Part of a small language model's weights: no biases in attention or MLP, untied embeddings.
Each number is 128 + 32 x the weight over its row's rms, rounded and kept within 0 to 255. Layers, rows and columns count from 0. The size above them is the row's rms in percent of the matrix's.

# layer 3 MLP up, 1024x128, rms 0.348, rows 957-981, columns 0-63
size [ 81 106  72 111 112  88 103  90  91 124  96  77 108  96 100 111 119  79 103  92 105 114  92 105  94]
[[ 84 145 111 134 141 154 145 135 155 144  94  99 119 137  80 121  89 104  79 164  57 187 171 213 149 197 140 130 118 193 154 105 139 152 100 177 106 110 129 138 142 104 149  86 118 151 148  84 135 125 134 221  95 140 134 109 128 111 140 152  84 149 124  54]
 [124  86 136  96 185 126 150  72 125 135 153 123 177 110  99 151 114 139  98 120 121 122 159 151 152 153 166 101 113 101 122  87  49 178 139 123 158 182 129  99 132 120 136 156  72  74 154 143  87 177 103 148 157 125 173 123  92 160 147  66 132 107 155 228]
 [ 89 152  90 107 134 108 129 121 112 154 151  92 178 145 161  98 148 145 129  79 116 135 151 117 123  67 169 139  84  94 127  89 106  97 160 138 109 165  97 117 175 140 200  70 123 123 180 150 121 143  54  84 120 153 180 153 134  67 133 153  85 173 130  81]
 [157 131  89 142 126 153 111  79 183  59 133 140 132 111 124 122  99  90 148 100 155 126 139 159 154  68  80 139  86  96  94 198  93  61  70 134  73 167  91 148 105  94 124 158 108 136 144 173  76  96 138 141  96 117 118  83 195  59  96 136 134 138  80 119]
 [109 148 107  80 154 108 143 112 148 168 159 199 131 104 155 151 141 116  84 148 105 127 114  79 139 139  70 108 150 138 119 102 121 119 177 145 173 135 125 125 136 149 172 115 144  88 112 136  83 107 170  71 131 132  52  88 124 103 105 149 153 122  95  93]
 [130  91 153 186 155 176 105 181 132 139 117 133 210 157 143  96 114 109  68 149  80 143 122 167 149 112 142 112 179 118  76 147 150 166 146 138 142 173  91 117 191 116 194 143 155  98  42  82 102  87 133 144 151 136 170  68  65 116 136  87 110 130 143 131]
 [ 95 178 123  96 140 115 165 143 149 113 133  73 110  83 124 157 166 149 148 122  35  94 138  92 105 163  48 114  99 126  44 121  45 169 102 125 126 109 170  61 202 107 153 113  96 167 144 115 117 117 181 119 121 129 161 102 146 127 130 111  91 146 151 170]
 [115 177 111 151 116  83 104 133  95  88  80 161 195 152 171 119 153 108 146  98 119 143 166 151 124 135 144 141 114 173 144 146 122 135 171 112  90 109 157 142 177 168  79 165 144 173 112  70 149  81  95 163 145  88 119 108 193 176 126 153 157 132 174 136]
 [ 32 144 109 138  82 137 166 100  52 151 141 147  85 142 135 128 101 130 138  88 152 162  92 124 133 150 135  95 119  59 137 136 134 109 112 104 164 115  64 150 152 105  68 124  95 151 119 106 128 119 140  70 145 115 145 168 133 181  70 131 124 172  90 139]
 [133 106  93 165  80 122 167 160  39 106  89 119 132 121 129 181 159 157 156 133  99 121  95 131 175  97 107 147 202 140 126 124 175 106 135 140 133  99  91 107 170 122  80  89 157  83  36 144 130 108 113 168 160 173 143 105 159 112 123 166 123 110 143 185]
 [197  82 150  97 150 118 194 140 182 153 166 120 144 133 124 154 194 175 123 143  23 146 132 109 129 130 172 166 104 110 125  94 132  73 150 130 119  45 106 128 125 140 127 109  90 121 187 118  94 122 136 113 132  90 142 125 152 116 155 151  73 163 132 174]
 [119 107 116 113 120 142 150 200 107 139 129 151 205 142  99 148  95 124 117 152 106 115  84 137 122 180 123 171 164 100 152 175  92 133 128 161 155 147 121  99 124 117  96 113 122  90 108 123  94  95 110 169 163 135 117  66 133 120  50 141 118 113 114 101]
 [162 116  95 101  79  80 165 128  85  84 169 169 161 226 105  75 138 103  91 143 137  86 124 101  99 111 126 136 113  95 173 112  71  99  70 194 159 102 158 118 119  96 113 130  83 104 108 168 125 154  72 132 110  55 108 117  77 110 104 142 139 178 147  85]
 [112 172 127 155 127 161 120 112 123 118 156  73 188  88 173 100  75 129 135 166 125 200 185 107 185 126  90 119 121 117 149 201  67 171 135 136 134 151 120 168 162 113 172 124 101 135 128 143 146  76 112  80 109 114 186  95 142 130 110 106 195 144 138 159]
 [177 105 135 148  67 108 182 117 148 110 112  93 146 161 172 100 169 150 129 188  73 136 132 108  99 102 115  91  83 151 150 156 147  94  94 159 131 120 118 152 168 159 153 113 187 169 135 108 117  82 172 171  71 131 129 202 141 145  71 180 154 122  89 116]
 [111 151 125  83 149 196 161 128 164  93 162 131 126 168 112  86 148  96 140  68 159 141 150 107  65 107 111 118  62 113  95 152 114 136 112 101  59 191  89 147  74 133 109 105 121 149 128 136  78 141 128  89 162 112 107  71 108 121 156 117 108 116 129  93]
 [139 140 126 116 156 100 114 152 183 112 156 156 150 126 132 116  99 129 121  76 192 103 107 135 155  95 106 152  85  91 182 108 125 142 101  97 170 197  90 116 129 100 134 106 146 152 125  95 126 182 126 138  73  66 147  75 126 114  84 145 135 135 133 101]
 [ 96 164 120 174 101  55 131 140 108 138 133 136 136 153 124 109 110 115 155 147 139 152 148  32  90 186 117 136 134 135  93 124 114 155 159 106 137 119 143 157 150  78  95 184 121 173 131 121 105 155 136 116 154 140  78  83 112 159 115 168 155 138 102 136]
 [146 160  68 109  98 158 105 135 207  97 135 153 136 126 120 117 156  90 118 153  71 101 131 124  97 106  59 103 155  84 100 176  71 137 140  65 135 114 126 130 194 113  95 147 139 137  67 113 133 142 131 131 142 122 118  87 163 164 118 157 160  90 132 134]
 [168 107 194 191  72  98 112 160 125 118 147 214  94 102 109  72 151 121 103 126 173 161  61 129  86 187 150 106 159 173  98 122 124  92 106  94 110 130 182 163 110 144 104 131 169 153 195 137  82 126 149 109 159 152  85  97 124 154 125 178 182 152 150 111]
 [119 106 120  79 130 151 162 163 116 141 103 107 163 136 139  87 179  55  62 119  77 116 176  99 169 157 131 159 112 138 144 133 132  83 141 100 118  97 135 102 180  99  76 195 135 163 147 118 131 152 113 145 105 126 144 144 114  65 124 130 103 117 190 134]
 [ 92 166 154 123 136 145 139 153  66 159  91 159 129 144 122 120 134 114 113 115 135  95 116 163 102  46 127 147 144 123 167  70 122 101 113 178 178  57 103 162 162 159  97 162 126 181 100 177 146 149 107 110 111  85  99 113 131  77 165 153  99  61 107 213]
 [139  98 129 164  80 119 111 133 148 118 111  77 194 148 115  97 141 170 137 166 131 158 135 122  68 127 128 107 144 137 122 157 158 104 142 164 183 165 159 170 161 156 138 158 120 102 144 126  78  15 155 124  85 100  81 117 174 103 121 124 116 136 102 132]
 [118 119 158 170 154 177 123 130 102 124 164 137 197  85 149 109 148 135 104 104 144 133 144 103 151 122 166  85 109 153 110 102  94  48 163 130  78 148 132 135  97  83 120 207 129  65 142 102 112 100 123  90  90 144 162 107 163  17 133 116 122  77 130 126]
 [ 98 136 120 196 136  96 194 125 105 100  34 143  92  99 117 155  98 100 165 128 171 139 175  66 104 152 160  76 109 125 115  89 104 141  99 117 158  85 112 127  68 116 109 147 170 135 116 121 134  90 130 164  95 125 120 125 121 142 129 133 157 140 193 122]]
# layer 3 MLP down (transposed), 1024x128, rms 0.179, rows 957-980, columns 0-63
size [ 87 107  74 105 118  99 107  93  95 110  98  73 108  95  94 105 100  78  96  93 102 119  95  94]
[[127 134 164 101 133 155 144 208 121 163 138 145 107 166  49 156 155 112 156  80 113 191  62 127 112 128  70 150 156  85  72  91 162 103 133 160 115 142 127 119 169 152 100 148 178 158 152  97  97 149 141 218 113 126 124  95 130 110 151  61  82 117 146 164]
 [120 105  62  93 119 143 114 101 130  96 123  73  87 127 158 183 107 128 127 133 137 220 231 121  94 112  91 148  96 158 178 100 144 131 132 158 107 148 131  87  99 117 100 158 112 105 175 121 131  90 169 186 121  97 136 109 148 216 107 202  90 155  94 124]
 [ 98 123 169 152 116 134 102 110  85  75 143 122 153 138  88 170 122 157 162  77 168 141 136  64 127 167 137 145 101 115 121  77 173 170 155  78 121  96 163 123 146 157 139 121  67 146 131 132 130 109 129  86 133 151  78 147  41  68 178 142  95 163  87 144]
 [118  95  87  80 147 106 126 126  89 187 138 110  94 117 109 129 126 139 156 152 106  91 102 184 133 155 170 155  70  73 124 134 110 130 168 184 144  78 102 113 138 102 122 160 170  87 151 204 145 135 170 107 107 131 116 115 140 169 145 104 122 163 107 121]
 [167 149 120 144  56 140 126  80 127 186 109 119  94 152 134  82 118 151 125 147 131  87 121 136 126 190 129 192 170 120  81 220 127 108 170 143 111 101 170 135 162 174 141  97 171 113 169 171 145  95 107 170 129 189 134 111 167  89  61 114 168  73  86 162]
 [115 142 168 100 102 135 160 104  87 186 164 154 141 132 154 165 183 117 160 185  82 140 122 134  99 116  65  91 104 119 102 160 148 122 121 151 118 149 131 120 106 143 217 125 106 205 148 144  58 132 128 108 129  96 164 106 147 139 111 118 116 115 121 182]
 [168 116  68 149 170 133 115 138  99 136 129 163 160 174 165 110  63  76 100 149 165 163 133 125 158 142  87 126 118  91 118 171 107 180 141 134 181  86 134 111 153 177  87  94 114  96  22 109 109 124  98  89 112 117 161 119 145 155 114  97 128  45 115 158]
 [ 98  93 149 140 113 130  80 107 198 164  68 169 162 110 164 201 171 114 152 153 115  96 126 203 154 189  88  97 114 152 128 140 116 148 163 131 144 174 142 104 106 137  95 136 132 143 159  92 181 117 137 110 120 161 119 106 108 121 155 135  94 142 108 152]
 [158  96 162 132 112 163  85 167 107  90 131 154 135 185  99 107 105 155 143 171  99 120  90 184  99 132 137 122 135 193 143  89  52 124 150 130  59 115  72 121 121  86 109  70 172 120 149 176 151 189  79 104 113 127 147  73 121  78 167 134 145 120 195 146]
 [183 128 157 144 178 125 155  88 176 139 100 145 178 140 164 126 177 132 138 114 117 162 123 176  89  34 123  98 110 104 149  94  74 130 159 104 119 169 119 187  85 139 127 121  84 115 110 159  89 177 162 132  98 131 110 158  80 129 102 133 154 113 143 136]
 [173 132 101 152  77 181 155 149 144 156 147 132  90 141 116 138 181 130 152 173 106 130  86 180 151 106 111 123 132 165 107 105 168 169  87 101 168  96 161  81  70 116  42  78 139 152  63 175  85 139 188 148 155 130 168 117 170 142 136  96 146 127 123 142]
 [145  77  79 105 139 156 151  49 182 110 136  90 146 130 129 126 144 174  93 150 181 141 103 147 104 159 119 113 119 137  81 133 140  92 154  97 135 163 114  39 117  94 173 120 129 122 141 125 101 135 136 109 102 187 146 110  86 153 114 139 115 145  60  93]
 [127  86  96 185  81 104 145  45 145 137 128 206 104  96 158 151  90  88 158 128 117 135 153 103 166 132  91 119 105  75 136  91 168 169 129 186 138  93 160 130 121 127 114 105 109 230 177 115 126 169 138 122  99 139 121 116 177  37 108 135 105 129  87 191]
 [142 125 109 105 213  86 130 147 140 135 134 130 128 126 151 113 161 162 155 145 205 110 135 164  96  89 116 137 120 108 118 142 114  88 130 139 178  93 196 104 103 122  52  84 114 133 168 162 121 129  97 171 124 118 176 112 133 115 124  66 105 167 135  51]
 [141  79 100  88 122 107 115 151  88  81 176 131  29 109 169 138 180 117 114 141  81 132  89 170 173 188 104 121 106 139 111 164 106 156 153 112 130 122  98 109  91 145  68 185 121  71 139 123 142 114 138 100 131 133 121 105 122  87 167  81 124 125 149 136]
 [149 160 105 188 169 102 105  95  80 142 108 116 134 135 204 129 136  82 110 206 121  98 167 168 167 180 163 144 141 157 161 124 154 118  79  70 106  81 123 123 130 125 131 135 138 177 176 152  84 122 153 148 129 153 170 163 150 143 150 134 158 150 132 121]
 [112 126  67 133 137 141 142 115 145 104 135 107 104 104 152   3  90 127  84 188 119 119 134 153 163 167 133 122 132 146 196  89 200 148 141 121 168 135 146 198 120 154  86 148 147 103 146 178 132 130 118  47 155 147 160  88 125 129 127  95 110 172 116  98]
 [ 68 112 176 136 137  70 163 145 152 126 150 129 149 144 130 191 158 105 131 142 149  95 100 126 130 173 140  99 139 123 140 163  82 111 160  73 121 112 148 125  67 151  97  75 130 137 140 117 174 154  92 103 121 145 146 156 128 149 101 188 208 146 186  33]
 [124 161 137 139 155 147 132 137 140  52  68 131 143 178 137 174 176 121 186  84 177 116 131 174 146 114 123 156 147 161  93 148 113 127  83 129 116  71  63 113 119  86 118  95 153 108  99 121 151 116 134 133 163 158 208 120 110 150 158 121 176 134  79  39]
 [154 144 139 168 116 150 162  90 140 214 134 167 113 172 100 139 142 141 173 187 115 160 172  69 126  95 109 150 130  72 108 159 181 151 129 137 105  58 100 110 120 139 187 151  97 180 104 165  62 103 139 116 196 177 126 127 115 152 126  76 121  93 112  94]
 [112 132  96 146 132 154  82  55 167  97 141  64 115 117 104  79 127 128 144 141 131 150 127  98 131 117 133 129  95 164 167 145  74  86 204  97 130 144 152 151 132 164 173 107 125  86 125 144 112 114 110 169 105 126 151 125 110 123 121 132 142  96 173  97]
 [148 162 116 167  69 180  95 115  81 145 109 113 103 150 156 206 157  92 107  84 144 161 186 110 168 159  54 124 129 124 121 158 137 145 184 132 114 171 138 149 133 103 159 122 138 114 106 122 119  90 133  76 134 162  74 132 104  88 134 132 173  98  98 147]
 [164 131 157 126 111 117  98  95 189 162 149 166  84  97 153  71  98 113 141 111 159  83 102  85 173 116 131 128 117 151  88  64 139 120  88 165 138 179  54 181 133 118 108  81 104 158 120 126 162 147 186 114  79 204 130  97 137  91 132 159 122 112 117  90]
 [ 95  99 114 116 137 153 147 123 176 111 124 174  25 138 126 162  96 147 152 164 106 150 144 139 132  94  83  96 109 107 135 161 157 175 147 113 162 162 183 158 153 130  91 215 102 146 145 156  71 126 148 176  92 157 182 154 125 182 101 149 128 112 145 113]]